python train.py --n_head=5 --n_kv_head=1 --head_dim=32 --norm="rmsnorm" --norm_eps=1e-06 --rope_fraction=1.0 --attn_scale=0.177 --bias="none" --optimizer="adamw" --beta2=0.99 --steps=7789 --dataset="wikipedia_en"
Each number is 128 + 32 x the weight over its row's rms, rounded and kept within 0 to 255. Layers, rows and columns count from 0. Numbers have three digits each. The size before them is the row's rms in percent of the matrix's.

# q: layer 5 attention query, 160x160, rms 0.0859, rows 15-31,47-63,79-95,111-127,142-159, columns 0-79
# k: layer 5 attention key, 32x160, rms 0.0882, rows 14-31, columns 0-79
# v: layer 5 attention value, 32x160, rms 0.0894, rows 0-9, columns 0-79
# o: layer 5 attention output (transposed), 160x160, rms 0.0861, rows 0-9,32-41,64-73,96-105,128-136, columns 0-79
q142 090:111138154109175131099075103128131148047128125098122160198106135180123074101144095173189102102144125099161134133156172100107138104165133128144121147102091182122153090152046099107089070134128177083139168112129154149078080109163139127158152137
k14 103:157111125116097127129101168145154095126099114091177071058099134072080155111089103183137142121126078134147077156135103144154116108132201136109090165164158072110145172146165153156126134084129120174155122126096113173149141149102111177044127166
q15 132:108070130173173194112130108126117092151137134107058110141056112081114096078093112157096105122143133135117144125199101138122116104122170169061161096133156083126127105069136113126097157161131139125128193186102141100160156130154158163100169171
q47 069:062113113099136105083141133140175154208215175152079175124079154140094122150070119070132129173097162125126195119103128164142120072142120041132082116157146127177121086142113092081096120141107136130090085153091141148155098049111135157138100126
q79 088:104120090117147188086113173103101125113070095129093120105056187083169119103095100127130139167102125099117151127167087094157121133097111129156145097187133092151178065145089140116161189181132118171085106192090151072129114133123146164143154151
q111 106:095117094173223114089112149099070101135107133153158178142150097082039126130133129096126164153122198084122108083173085143117120102159113111167162119133195109112103080146129099120088067168106087132098149140112199068154124131115163088083175119
q143 112:059045146084174206122082124134143111146159118129084101134120113070105095092119146117115134098143143084069161139159099141134118134141141120133170129149079094156061160132164076110134144155122081126095163189104133078157082127143134120120119184
k15 095:126152120136127084140141111110103186122152126152142193079127176133141078205135170107121117125126129174159141120162171120228158118090128107138102160083112152130131103116122142082171210099139094152122153135135166120090110106137071137211077070
q16 096:165175129108097109116120106116103139101111079132183145117162108167115126143149133115141139091094119139144120162085135092125101138105091098214128174070116165171163162163130140160087042136156137134134125062141145100105097092101110119151095106
q48 079:166134165153139102114094089095115114137142150061118144153152120122044142111152129158161139115144107170162113136171163110095082079114166134110104141114121201106157134162126189141046059115143155075176136096117195084161148148072094116161122113
q80 082:188147153112148121117154083124119128109088131121177125118158153160048151123168141122174095082114066148110105100113190071093116127117123118190108133096141205125107133119143173139086022121123106109158160099152207121099111077111148109144093077
q112 087:138135156162141167151190165130129144118104149112128132148148115136034167158133136197105118059105102121091094148125106115115084138091114136146140112055124153164115160151119139174079066102164149119125103141114189136161153078102170179152124091
q144 079:152110082162073124104176103134144184137121127124201113109164109085116162085153067111179165104115089125186116127139139124113115114110120092237053156129162191143183121119123160155096063144110101136153147105142137188129123096073165128107079069
k16 147:124135186110143138130115118131105103155114181134114140164161129165066127122166119149163140097127135113102088072092156096040109128126129152135117065141116117112090117112143096140048000132153124103168101127136161142093114132069105113151112124
q17 147:127106215109156108105135079143119115190157204129147136197144105104058121105145159150186165087125104158143123104083165091057099133130105143160101106081113160114098120121126130134072028117166138086189156136215148137099127133130117114178097101
q49 095:076118185137136145123136085068132139236132169151134094164131124152084144085168135164164155111114147152143164090116187166056115156095073126182103082174120122117117113130098111149098087171159115083135189144142139180095120117114102138167180120
q81 116:157138199096159133049184131116102112154141174130125159142164113089024163117142133157195123086173113124119117102112149130049091098095138132164128128106098153107116138124092171138065000138108152121158175128169159116120134102128139137156085098
q113 121:142097182090123106137117076076147178164161134117172131139144096110124114135158142151175163107133097156138118094131199118066122110136128143136119069141131140072081125172134123123108094142129098134186124097189110146090125119112055098197092086
q145 144:107135189086150096100146126115124128141121124100141158147145061101038154107170100164197108075130116119133097104063174155071109099117161162137103117095098123134127119132099170151066023115171135103175167110178154129079141100168107134164092085
k17 080:099127078125088134121181079105147101107127108174072097112118127204045172111206108129130112148094174108102139102117082166157131126166164071134137107136122167116097142096112124097110000135135147102137155130099144115149191092079165085124179098
q18 115:090105176120170080120154127177146107164176137065056137121178107117073166115104113125151165116126112142104131096115112170111107107143091153180064106169131150161123107132125096149132080124081138068155144149144121168135173117106182124127164119
q50 090:103103125111137152064152159085112141188179160167161114123142143133178101075144119150154200128088167151106188120093151115152133144123123134149065079206102097141101150117118085099186175142118090147110069140135100189149156102186112119151185152
q82 089:101131093135115140118139143132147147139119121106121149084150089143118124122120105162119193174132149132133120114112088184130082077186102143152068156150154084131176108132104106151184123157098180124125130151147089186200133136161140119118127157
q114 123:140143158134146133108125147171030094136122119107112126117179097163129145070117116156191178080143094155110137113113137115077076105123163143196074133113117137178144153131132130152128059131086079091160161100147200164155122123073126087169117140
q146 094:108129139076115098122171093105122124138141114107088152097094149172086152177076112140171174124143139124074165099123163128075134128087106121098078116138077127132156119110111171118095094117139126109168162087145093122139109172211147164152152128
k18 129:138116175138129141127104061098116093174103144156156100134136116147100150114178096134138164161095119122152126109135145120099189117062137119131145125142065152111085132107141095147124000157112100114117152123145123079136134086148125102146104136
q19 103:108130172132171142082121157131180141097137183185187111151141101075149098110086134134126154100159135173144159087123160114137088083155202184136099106135131089124081086132157143124176151189103114160142148074196112135155118166192095067120087129
q51 087:105113105115088116114110150137124141145121131167162139141169128132168162154093132101122151119105155089090144196132103177137089124090089151182157155150117102124101181101124100171178210149094137098107158080101070121093116123179111103123128122
q83 140:138144154075157094117180108124106129136162150176209131130156081090127116117163110147176130117169096123177113125108158163114111083134149162153077133093119092068143099109080158145128081129155136086159140095193144165119127106180104131160075082
q115 131:122144155085159099116114163124134161167146167178142137146154109158136170120109082147136129081124089196119114130106184163126100122173155133171125176111114173141144138143132153152113078109081160120155115111148109172154103090183118104134101112
q147 140:153162143118110120129218100117139154168156144220206128093135116088180121146142145130184122093127044170130131123094171117134097131103166150105121122130132145093169086150101160146130116138138130124155143094174100129096117121181121153140060117
k19 090:125117122147115110116074141089088117106159152132085123102139137140227104140118147093122097138123131114146141163120091106178100167144106135138172137117069120137104136167161144121142255142128118176095089134092068117118114158135161130158143141
q20 103:170118066143077161164068128125078126204133134075107138152117175130057078092102126178141203085137107068095170145184157086082130130137166135108102109134112116146091079101129107127107129120082134148130154165063162144140184148067125130125149114
q52 084:128108150116112114083127102118109141136049136060176147144166085163093182093129099179172146103135169122123132138165128149065093140113105136137144068130152144106104127104109123187128080070114134096180211086132142156100127135100104111164114137
q84 099:159105131088042117122153095123115151134099115139133084156117098122105112133164107123130141107113123125048117168152172081110098112081140102152096112046131082200115161163117139142161093136166152114127190107181058131172127110178098103143143133
q116 121:130126163176091118156135048084089146134078113104179113130140167167135084137149107152167178118102138135141146134135192150116125144121124109133148066084113114183122122129134062146111129094093133127136158125153151127111175129082091173145129129
q148 110:189170110069069097118116129156130153134102141106204127131128106159069169121156107159156155098129082143102098128121149136051114108086107133166092139102087191151100105150140132155059038140071137109159121151181118106082104140108107121147126078
k20 106:088131102148129159170107109140146128140188096149075081117083153159101063168072137122105120133125129145109109142137109196201163163207145072164159147158175141148165128092126073134158166094114108095126054175107158135177162105128150082097129183
q21 106:111078065144116185155093146148136149196140072179143122096115143166127087167117091159102138091114124098127135125127117155180163146111151155131120098118098175158093046102127113164162205097099185153094113158103102125116168114097168141129165117
q53 089:159137155154101141129090160163093141150126185075185106132123109157076161157109087153130109079113123137118179125160143057142099108115206135116127186146144178146154157153109188117085115086140140143128118147127122093130094104123117100106111152
q85 093:068098083096146118144122160124158091113093098193122165080093162205148159120131102159134149156084143141117182119071103138160073149138122182114153080153194081125146161057112160113142177132092164100111155104074125095119105117127166130018159142
q117 117:097133100135076081132107159102147144160131122148159108118165180162139089110146104144149135119112114125098145127130147105184136092148149129180117097121109162122095078113174137180156162147111199168129075122112116132081148127103101146111112146
q149 112:054150064127097092135126119084164160160080044108180130120135108193116172106115087136136098127111089094178150149103125173191098172119201131093114176125086156123143168124097192143151134088126131203144130124183124145131125108121168053196117133
k21 104:129157174143152074149141055132098180155137176103177142180099112116145094139132154119130131102127123133083132158089147133192114153115131066167150091126145117118168091140118094143096237107156105111144083052113121192173133110120122143107145138
q22 107:102119090105107139149131057153151172155082112174183105149144065121212134145088143122113148120130113147161081084091111153117129177148092077125154168164105127108111160184092093116183137154168092126115137146144120172167028115174129096195118134
q54 115:138165111072096120139157133169121148122117149192182113171131104092168121115125100124154163151118131128185112107096097139082133161147084119206124138100134094168129143110071139085142121182156152140121111104148103134127093114177161097152126130
q86 090:128105095095170168182086108128180168119142114121162133197159087117154199140173112200113126150142119141170098061093121156081128187125110119102167128128138134070108133143097148147072094139196138088127144140123068099141086125119119157177132160
q118 135:058104121088153131143140087153182120109137135138121135169123127122178127106139136128181175166144085157175131111099117128083090172125098112180119156121111138145123112117107114119159099183135143118087131140186109154165073122123132065188121144
q150 105:133133165104161154116131094146188149127127121163135076159148109110176099111126125166153095136156064114145152092146147138117067162128124115192101123114121109071132103164106116141155089162136122114143137212174066179181058096110137123137124116
k22 106:140163122066109108056150168125104105141104201105133086105080134087135125081159155100115132145126177156179150126085090103131128121167094157206123163090142114144205106080144166117137090184118152142116127113115126137106149142089060168106139130
q23 110:104093168110149093095172154093140108184064101115130166148131133113079185146134104117128086120138117121121093119061151148063132091082116143115131129068118114131111160170130148186124071109152092094147142145148135128091136128133103121154106091
q55 099:093107154114096125131194089069150129121128151100045132116090177113121078123139155185132099146118132119109137108186159124127149109108135148061149133145099139110150117099163124162112118120095141081144202146059144120107123194143119168076124113
q87 090:113080140104156096119157074144148138161196146173103103144150104181089147140120108107116079114107130109147096123108107142112085141119148180068132081082092083205119144121163134144125118176117115081128112121127135138138114118157142147160074135
q119 120:117150102106169173133167135143155121197166102160138148049080145162079049142126165156089136104115114126088129182150188158144177160143136190111132063145134077151087109124105071161131120144113084138169142138155143105120122116131156125134088148
q151 107:105144110096092092145155090155135138136132112152129167151110159137116076140098158120115141119156115146116123103095150175065174094131127184117147139103082112151125146154121127135136091148072119113175149105158137144140102138153177142155084134
k23 118:090150074098081153177128134132140121109116110125096127105037161128141101125135110177105137165080147125080136165164074144131122162141104126064130120166101126117115115135119114148191255183113117120061140149091129108142191156118154191098168151
q24 094:082099146173142136062117147180142058116085110125130081102191112143101178060122149150126128145100112103097098105083177073117109113192172080161085100095141138120111130124138137146125091120127123105110134132105159121212160096132077093105119122
q56 097:172118148145106109143113125103133114131094150168116108130225064104137214100114091106136103111120099119118132147064136101077102136111106123164125158079085164109131114062103141106107131115093206114164169092128145136075140130172137088169130078
q88 096:122037178106140134088102109182091141162166190143110106138144119122070150129167110137104077112148141132111139133155184098106150154095183143147142133087086170104130196116159158155067096075175164175106168142147109122189158184130063147125138136
q120 134:155090124121136138081091173124093133118115141116179122102217149145114108131168112121152167120115130111101061104138147143127106186132168104193132174107121186139130078098195143158119086136092159137148105151092124136168094124121110090159131132
q152 093:141111153128122107119135112160092000076152160160144067128189119169067108100159125109148136127119140156118141135115143119103136130172214075069173091127129153096108092107174133103141105126087178172131130189112173129107128110118128092065135085
k24 101:140155107157159144165093102127121121100177144119073096120166164162117123115118121105143188086172140180058194131139089122162126094163126084088184103110144128153051100127178197143121129100136120127169158111091149151114166144141158154122113134
q25 085:103070187071166111100151154132125132096171136155113149127105091204144152129173128096152093164084117090118119119099120186126075120107080171152144099106161132116102123089096137221161122163079124116086114150137112166146076089138137087108124111
q57 122:128182080122125156114135127155156128161160198180163131165135090136125093143057098110156195169110133101103156139061105115094141117178135122165127065147130091177093111124118061097131143171099140138087064151153096139148145120187212116158127158
q89 091:144180161101132098073142142108115102126171147137114131121134122139091098098122143120135122101162126101096163170091099132172050098133180095151156102152131124178169142124091145177087118149098082181117102146140138158138118110195116190127068073
q121 129:127124081078129144099088121103099143116123126126135181105131178159172097065145114123193172133127105099089154115094126135144114138137106123198103111094119118147152080116151134207171153151110171136080074159113131143143143116113110127141106131
q153 108:193139113110121145139123151117163115146175126153048129128143145160148100084158197089105144150063108116070160093083118156138104184125131139129116095142106126110096107092148111178166139160065101161150136148091123125102115092126156157112082115
k25 108:096153130121095093126103129111127160161133170158140167113140156047099160117160119178167190117144181156073119169061095101117141149200067124140118121195147111145091133147149113086136148169133147141191166099107065174108079146126089112134141174
q26 100:171192129126097081112156137064119117155122113090115157132166143155088103144144122175124125116103084126150114134184154138114089148134121119161161171075132162203142074112087124137086067110074136119094143138095140102098150078044145156116137083
q58 100:164121112131109134159144181076151137093131068094105169087086224178150048131146177135085135177135083135182127100132116156164155136129100177084141103121117098148180090136132120151158163131160090076097120112066123114076145109109128169163175112
q90 086:192151126085091156137130125107152198177137133108124124112064139189111138111150078170127109098088107136116094182154109118149166136145127134111084082084137114189096111103150124122132109164149108082122174085126148105084136111127160091079125107
q122 132:090200143128114160150149121131094107197149110129077160136137142208084097166145130154054090159107107138105132119130081140133145144101155172140185135105144125212146121124153135138089075123096149109120141145090173090150126104113144187113129113
q154 105:156118053152066155123156129064103104139126096096103135047128145164122112061139121130107100115096089158123131113157091113150117148101146142117134145158183091160162136072067109141139131156096122109129162154054156179116208113081126177132146102
k26 108:140116161116094123183121106133192102158096153123106136072129196121152104108150117151094209135108152098105133086122080140084145131155096155129135061145116142156173134105095095169145163147099163114063096151098117104143152141077195098151154177
q27 100:160125150108119145195126106124092133092061071115159062109136120166156149096133052121112169111140163136116113124110123145126176092113107165119119181140128118095132151108106132094123112128108093032172112129142108173092098158110078158167120102
q59 091:143130124139102073098151078119118097117148120139075112110154074139116163067138105187093190100120054177164092100093131177099084134160097121138135173158078146135146105098116104170107102127087147102182135149081164194136090123095117055153164132
q91 094:138093149119132154126168066115116148119094085146128174082142146177154125107144151182148134115174110121148144158140160155127158116136071094094120173110124126103153195138108164148095105126124113082189154143139163188131135124132001147197092027
q123 123:142131107182109136140099131096076151117109146144149125097172144146170128101183169143113228168170093187134159102078136124132124112137135137147115184200159112070123112129156117139154122159090124069137166109141110134096135132122081076165118084
q155 110:106144147111123132086127132172141105162060099083107126109101112141117182143159092149149218138183146142052116087157145161137207065126101128169052195115084166125130142119153139132140115122094129074166134164080124138148128161109087176106164116
k27 105:114128094123102088155137169219118087130158148126091132088161184142125123137079119104097201164124081156119176151095177192119163114161107104131138130159104116110192073102175117109144160126141095103135138099069141111174131126085117104106181140
q28 104:100153104136136121082146113133201103146115125207133082133140159102144149113150119123111176145124135125113157132130105168136100125120068153199151123160136166121129110078187092067169141182073152163083121152157104152108120118133136111140179117
q60 098:139150113188124180146140156118085133102093095143158125150110109110085124128133116144135086163077081131135075107115123110115113171139150106177109192120151162130082119133073107118119062171082138127130113134141142133197127059155128115156118165
q92 095:104103080154170089117113116140121125120180158140122099104176199122121146119117141085124120118092174043118089093133126097113110097142129125177132198168143142073127182142120091067123119135091122158084057196061172132145148102090143061082147129
q124 116:072120115223125167105147139079157170108163152125132100119196181072146082126184119110146147151149124092164174129153141130212095173137135141166139130166121142091075113117197106071148198183115178163122107150107112154128122140138126113107152152
q156 119:100119081137148123043114131116140133082108149152072083139123138106138091098154117088115119154122168074100155172134148098140131155178132157151117147191119084152128102106169117090159144155121089130100131183097182100161121076110176093109211126
k28 104:137152153060159140113127096108132136145169201133159143182144164156065115138120120149165122109204132136105100140174172117047126105108139124118105107104113105083131167135153202121121006156138137142148084113107121184107117135140048140117083104
q29 116:083061098170110162115135074136060142160155153100106117128076166119128091105126138123134139118104099089138198072180148106122144092119096173080167134142141095113116099098114118122151143151089159115110189155179188107131161140170183139070179147
q61 106:098088129152104151129181129105167157158213161115108099186071097143070135157094143179097116152146140174100133134080107166091121152125161092120138112178123069160090176161112090154116096077157102138163123115120123114101190127123149162088111149
q93 097:106121107180111105122151157177132124167184184123066132127101195152039106125118152132123124187182158094117173124172146152090099109090117118146141102129142064168137064148138100106147144169093184182144141107122088125117147217151121130135159080
q125 105:109153118077154157128125118150142173151153111097102149110068128118111092112095157143138155123105126051131131146122111094119168141086103108146089096184155083214120069155115110200160116134148090207164095104155179137191133166088149107127091118
q157 117:183096156110157141111156138118132127166152136082086154122065158147043137103173108182141109132122069113099117166127158107163098137119060122188136159098142113120107093161110089087073074110166156135226138109137148179116126153104087094126104096
k29 108:107178173088161123148162102133201214138101121186123112112086094110079176128139136104165129141147187132089065111128121181167192109163119105155131135126081172127106166130132110107094136162131095068099155148137170135117207032150137113177169134
q30 126:053084129130148147150148109087192167122123142090130152079091104158134067149074129149107093186150147158137150157156153197157150114111153104082146125144086126118143128150171138160140193144151093154154106109088040163126135169153119194150195120
q62 089:076078094135122146084132072160171179214131151157135090116083101169124103091060097110098173125116126185125132132133147176092107118145119096167111115151121104154150084076108147156134114160155128088154167125120097182168128098164144120169090121
q94 083:096103158121099116159132113133143156123173161129131145136147104133126183103101144160195114123209112138135094184155113181115141070092165090107138133127116094120112128137106156069130125184150104167139118148098157169122188116159090116169172123
q126 127:062117100163138145102178053048166173188124165135111141121102118168101107106100097155099161175125157199096134061156123203124108126157148123126157122164104111170124121131145097150137140162107116130160117155101118197162153116143149161137168133
q158 097:105101111138164114070146118114155144185134158112090130051119106153173110089118087154141090178148092207124176162150142154152159084118089142105147121096088133146128131117092171126135168178116094144149098120127061122134190182142118160121168112
k30 107:077130065104157148132135163099127155140123157187079168094091102104161157115102152138090124110120184133060061107121126158092128094137048149149161164075141119113137100117103133097145095176096129082183129154135108148186070126159173125162117108
q31 102:162095170113122205160110113177128112101108095123124123121134161180161101116135106138119101058078131110157121097147131111149106092068208124054061074150132130131091127099130126140155158122121129148093190092078179091136193122132091114100090147
q63 112:147071150133065133169136101157118142177180100112162117169135159175154073127131118184122118074135124104186134085201167154165109145086200160115125137157090152136130170171048173144112135157148135122166083129067085181153112114111123129129155143
q95 092:159065119116128110160127149126093110180164103159177144142167125171181124128192073161088125130140143185127164048135106135133097087119180141095112089101155098089132165123126162143134131137123123082132141129139143124156192112180119106136069162
q127 127:126109095088133136130138099137146100171149097151124098138088103157192104086168139116147129109128123100139074118073132112162169089131148170101095093127102095130139147134093135100136134100150149156142134115163065160149182100116092091150054147
q159 114:156105172137108162074123141092123120108131112180137097065149113108188084093189163171124138063081110154169119073132053154119144118085168128134138099104162097136151129136170140137168149129107118124042116108096112165165179100119146108083107172
k31 108:130130144150164143114149089112128176130129097106193158086088143106129110093105190146117150078138108122173117106160177156188083145127129148157082178196121117159121085179061094139090134159156125138102116172097078141097118160121134105141133107
v0 094:156109125168210076138121077159153114170138115142134094144128098110142139143144062118147176023118170078125151170111111131131095181142112129079086110122221150153137120123090106138161127085151150119131062101175131152139164090115117137136111113
o0 088:144123082135127109156097129212142133162139097126125075169172107056133139078128106117132100096170132116077063142135096134153124111112137079131165198097121127143116134076110131080100054143147160162131079153095116128110112146118107107190092183
o32 093:174116118112104134106132142135164165099099150127133147111110143205130115134105149127125166201098182146164148085150097165126109103124073186180115079219129088140165184134103150140090139151131111073113149115078141140124078093088180106095146129
o64 094:093152143090117121091135155078100091110135104086165153164154174075153095121127136107165115157076056189043128196088170114125166131101180126106110130106126155104080124109143129076135137132121120188160103159109098124147146149125083132169120122
o96 109:128110124101075106124148079184096125162090174125107068127169142088117121123086152135144109116142168114110147193082131143110180123107165120150217189067118096174143104127138087117164097114040179145101138096121126095139124130063142157123108213
o128 105:044129150150092096108142149121114063137126121104176112165118166082128110134102118128157093169108058143080085130149141141162201146092183138090123144078141155127110178154144069070141157144086116152125098133136121115145141192099104110119128150
v1 099:155081139146094124087123170071142207145143099119126169174115149100114128168162143137103148126026120133119129101087145200122082126073062149164114190098179128116176104125153069135157135132140146128095127104117110157085142145045155143143138074
o1 083:144104132094127132106145141144150126126187125109087132076102130169083068122100126107104144108082095115095090125160155134116100128146203126129171099106111104157093123131110104084193186183101155150075173050140159075143111167160097181131173125
o33 104:074117110162175165070142142103118097139160137111121112111162149097084124115147137166155105140122163121093167132164104106120183107144157113076102093134163150065096143105151096132149071107160057138163132152163107155142100178164098075144056101
o65 119:150100132144053063169107140144132127108142152114129108158163131129150080123139093089180116135104098116183075076120077096084101168083166131133112106167092099176149101119083148127146040106082098093042129140105110087148167061138162162074159186
o97 096:169159147116131134158108119142063148149145112131177110131091129114110104198133109158118142123119093121099056169141131117110125165122201127112165161111183114134120148150130139155210150128121187122157086104138129082112167075163098145160186115
o129 090:142145136079116024200080136124122121117129148127127134127116137177137120137109124130125121163101071094115041105080105126108092154077157113114119105105096137140180129130129169143180093110113144101098151113115163076139131031155135171116110129
v2 102:113152191103124125121107124133088140153124082158132105154056114141136104131124096157067135104072140103108163131099101051141105123181123142147102106093134199156145128101117102164097117148133094130128170121107147141097089163132072063098150118
o2 084:152128064234197090137086143147101102174185087131150115112088133213118111100147147139145088142106142147137120101145089104115156118040120134140100131170123169088171141108141124151158081170121103095089131108066167192159131119108174121155153121
o34 106:158126189078141154132126146103157063140131162153086139073146102127195144135126133153098067155089161165067081107103140155117124129112117150148165131136167087143068131109098094092135055119163115102165104107118063071136186117138142157141093142
o66 103:106117032161151131110134164122148173130114123086175127216155135105118120146153165124169153122180055066122096151149139144159140154155181129086105085130112131132125129165135095135156149128105135184156128168088178195153154135155129089153115056
o98 097:059103109191122104189096120135140186148134142133132125153160114124113144065141117086182101105168145082123146115153148183129146104134127143168118119181133096082153101200148109152142141165112102122151192192145111185183087124089133175177121134
o130 118:152106077122156129110113161107158137089183144098147148175090168139113174129147087096183118148145097056181137141158076107106122156131143124091123072124107152164174112145128091122125101097139137180113138175119185109131074136109157169119140060
v3 103:178126119121135132106132156112122120074107112162146085119124104159135156100105105218159151126151186048131095120141117090101117100105146117097095125160074089204126126142098114130112128117115103159146149079149095126102172195139183126147171099
o3 089:137063140162143112127125129057067107164167141125146087164085073131161129117124149105095134119114130173146106138117153141177214120087126148154185158107151104087119097057096155120123189153084106122146148151126097139116116116129112099151129216
o35 078:160172128175086127175168114203155199108107131120157173129104085116127165196130064095087160134172120136145096101056168140064097160169125150143178145120178156087149081108157139052083108106139154090108165120117106106118127066154143147100123144
o67 108:043063112077158121069124119109155061160106085107080089148144138136116083100147156112169114088149157130093087146133100139180146111097110126104115143082151121149093153139156118108123201172065152164176066160125142126080110145155051127169123123
o99 091:073090159170110107181072090104112147174176143105172155123186092134127155152119145154167119121153124153183151080121070087149115209143122145102115116105141101101137098107123132164108243164076131077185145140144140176158117104148096140136059169
o131 120:077043152120124136067113126098166049156124110089112088144127149147164156116122152114153131097132096136150069104181084121184086176137137133131150154111120122134088162100137045135114255111093136122240153182112121127134134144130116099123149164
v4 101:123090159142162112081147107097120158195104136096143114138141086128120166100171170120127142157189158069099093086176165123142088061127123173148129173138109149122161149123173111148135130119126144146149111094079140097165115125080039143106155134
o4 086:096149091129075144131105115141117129085130148160163084170150081112145073083084137122103169088120128089144120122132075176139136130204207089090144175126149109074130140112167158163171153145133126130077176108141144097205139189113135151146111172
o36 115:160099153144190114102117152123085137128133104141102128095170132185134105179162106153186110162144106110070184129122161117126133157079155151133175083114154176079162098116112112137105081077140117093134098133170123142115137129144099125141034136
o68 103:048156114149092135125140136099174112069136167157146118131066123091086149129150110150114112121104185170140121098141088104150143103165154043100108128170143116190120129096153123123160133140161146111100204070137073100103117101092167128143189107
o100 078:092103126113137169165110135119131108095144106102143096119161099127093077110155144142157158093159192156189157098191090093132147107128162101183073165103168104118141126136124124136131133082103118113082187182124105144122109116142133154165050080
o132 115:095140075123067171156108094108159117111132146086159107149121140078140100100143106138120158085077159163181110105095087079128119102146137033085061136143164044168176089127129171118162139159115127149150152053105089137099129092108121119112173113
v5 107:121181126175145115117125113073136087153164106158122123129157086119116109156088178205079114108139180144142124076154158112087136174130123183145193171137208130096128090123146142174117131118131142135121108150115147129127070117105164188127109164
o5 103:065160134159086147167085115152113140117132124102178110073184139163076046142110145090135167139131049122162114105081092145073088136107157104111111163150135106111130146195167146136112111097104125054066196076136136084175161216160084094123137076
o37 098:141118144107139110137084156109125129140123143206108160143140138110117203146157119113093105137052117105124162159139077173177138085153170124119116104099112111140125100060127116080127103126220161185095149170134108131050130079138100115127055071
o69 107:151146108078125162154145112117107141127140113109106118124130108090115056097117106096113129159098071185112124102128123085038093129123114153084117139158139176149098106109134102157139094141068133092120113107113110113196168176119110149180133171
o101 097:129165153201135120129138083142131165098107109141095097114093182072125119142141117201167106151173057130181143213146099147108130153112173122153133145124150147148066149126093150126118117147166195141088087140062083096103108122169128096171147126
o133 117:152154063102094126138092114108153120143201123114115104100105148143131061063117130070137151137149082129090049146085123091086146181137150115045113160153117136120135104159125130165169148132115124064147107129106116125185143156144139095129161125
v6 107:099121090110139140149113140136164133111076152114140123146169139178157164122068129080144121102127098092141105119136158128156101182163091168148109112139118151207123067130075123155092117086107119105132127122101163126108174091166069128201154111
o6 089:082065117077239071114171161182119171168160163117094106125159116159112103128095105155188142120142121114144132146135128135071086115146161157133117121111075118133129119095153066119067077113124142103080162131169112167133087132117163128113124145
o38 106:105191155178101125104144106091139142153158128164121111139101076122130090115176135157141075192042147116097146118125137151101159063139161125109117070139144137152126127137071129097142150127095122071176096066117145116108100096154153182097117166
o70 110:176117109119139117114107107146098110138128103125115155133117164110137086145101149109064194100145079189130115117105108112098088146129121139110157173157130103128156103150218127128114124137159121183144109137090035109135179158074106098107132095
o102 092:158100155119135143103158102158084136105157163091151084109171181148105111115069111170105184076105151139134163171099158132154129130071137084132102143179160094083114155111158101130150113230099119106164188176135162110136094153110150112117146127
o134 113:114105135119134130091131153168154109120144135153097147144104199105107146153083073106053175121126134134156141197125119110101145155139054116101155183115137116094135113096198075124083136127152152160093102169140080122139107123086128129157109083
v7 102:112155130060146083127134161090163145124106122094106125108110064156125145122095157120126128108176080134108191094152101136134060136134108183112123128134127116111133111139097191139141124086204141070140094039125058126139075165113145142146115094
o7 088:118169131060146114133160120149094143114147133135077150117027061077134127135112138123122084097122095102122061131150144110113126176180124136145122191100125152145128124155136196100114105142121118191125105181095099206099152101142138123155138114
o39 094:153096143163153164177142143131121180114132188149153140162106120149153142105114113134124163182083128081171174142142097147173134154126107110120103122162133098148128067135182068172104124218034161132158127133111160112142145162136113163098127126
o71 104:084187125054099059104131120117107107092124070122132121092074144097152058107090120086143109089157096138129122096109170109112132160132135134152165114160098151169086165101070154103109161098148075147164083130128067135133065079088150117148154147
o103 096:098110127161108160167153104189116178106155172114195167106144124117170073131105122123141105131157135093149170202091126061087092144091106125131167123140094111147135117130160144078092163145091131135117199127158139147145076121109139133062161138
o135 115:055151129082098121111108105101133126080163106126125135085117102148096070095121145124129130068173145122170079129089112069132145140133107133146144138100111160176105159132121172121070161093146082130115095127118099161109133103091139059126182111
v8 107:139097171164132123171139092090087108082127116158130169105172097069123141088098200126168164128098079135102116116124111086130154100135157158070111088132189114159138154141136167061100134138022134179135088181082132110107094117185090130129123117
o8 095:013137136117141151092113166079146139137113108132133152078090133115114080127098143164121177164086155149152121140078117098125144087098070137112129068168066165092157160150139164157157142071143151090177106088183174148125112097107083137101201136
o40 102:144158066097096150161099110191123143156106151090092114131095130175148156114097115117131081087201085115162095128142129203102118200142118105157131189175092112108082185099078159181119092139141080153111178113121094166154191071150139117115150108
o72 109:138145095131104148126145132147179127168110110124151141143189103103111126150087122173173175167070175094104109217106113106173074082126102127094113116078138142109178110159157104125140126103206155112164129125114166097098088201120122110109097153
o104 106:139209155094116151143087106080112140175170084166130137142072116153136089138145099212139169162134146163138116140062120108198091120115158099087076119150146181139178148139120140143160135164173106085160130148145157126102100131132089116104217126
o136 113:123140137137145116114144139122172078158161107136145147109076098115144120175122110174135163173115211160121137160104115069135133031106147131106111103118111173116138149126189126091126154115186180066125127180121143115126091216127113121119108118
v9 100:151169108092158087118106114086139076133146037119092105125155140090158209127104166164140142117157145139111115140127111223147097077157084150140167144121156090117140094114179189103138107109159181108148198204110105091163193115193153122125128135
o9 086:151149125185149129105077222055144110145124120166162080178054127098147099110094082133157106180178061152109121137141153123123107131113154112126117138109098119127127102098174096110050040195143095097123066199118129164119092133135188123154145180
o41 102:134075124185093144133115100095128116092113152157133129157212139102125109089139154086102088079098141088165120133198152088186087131125126118096115126104105146135076095190116114152199141117122127200115106151104139147136192162163117152177125070
o73 117:132123159119153098138097215143112105081100158103106103125062101085180086115085099097155115149105106168168109127115098100114176159162141113133149143143108084094135111088138100128071091143054136104161159151188129084135075092062193117136110134
o105 094:121196154223195070071111122091143121121131114124164167130090199184156107141101151196231127147138112151129177157137090097135064126099130149163146104156119148146118146136114195102068147145115075094156109106143095100127085062176135134132145118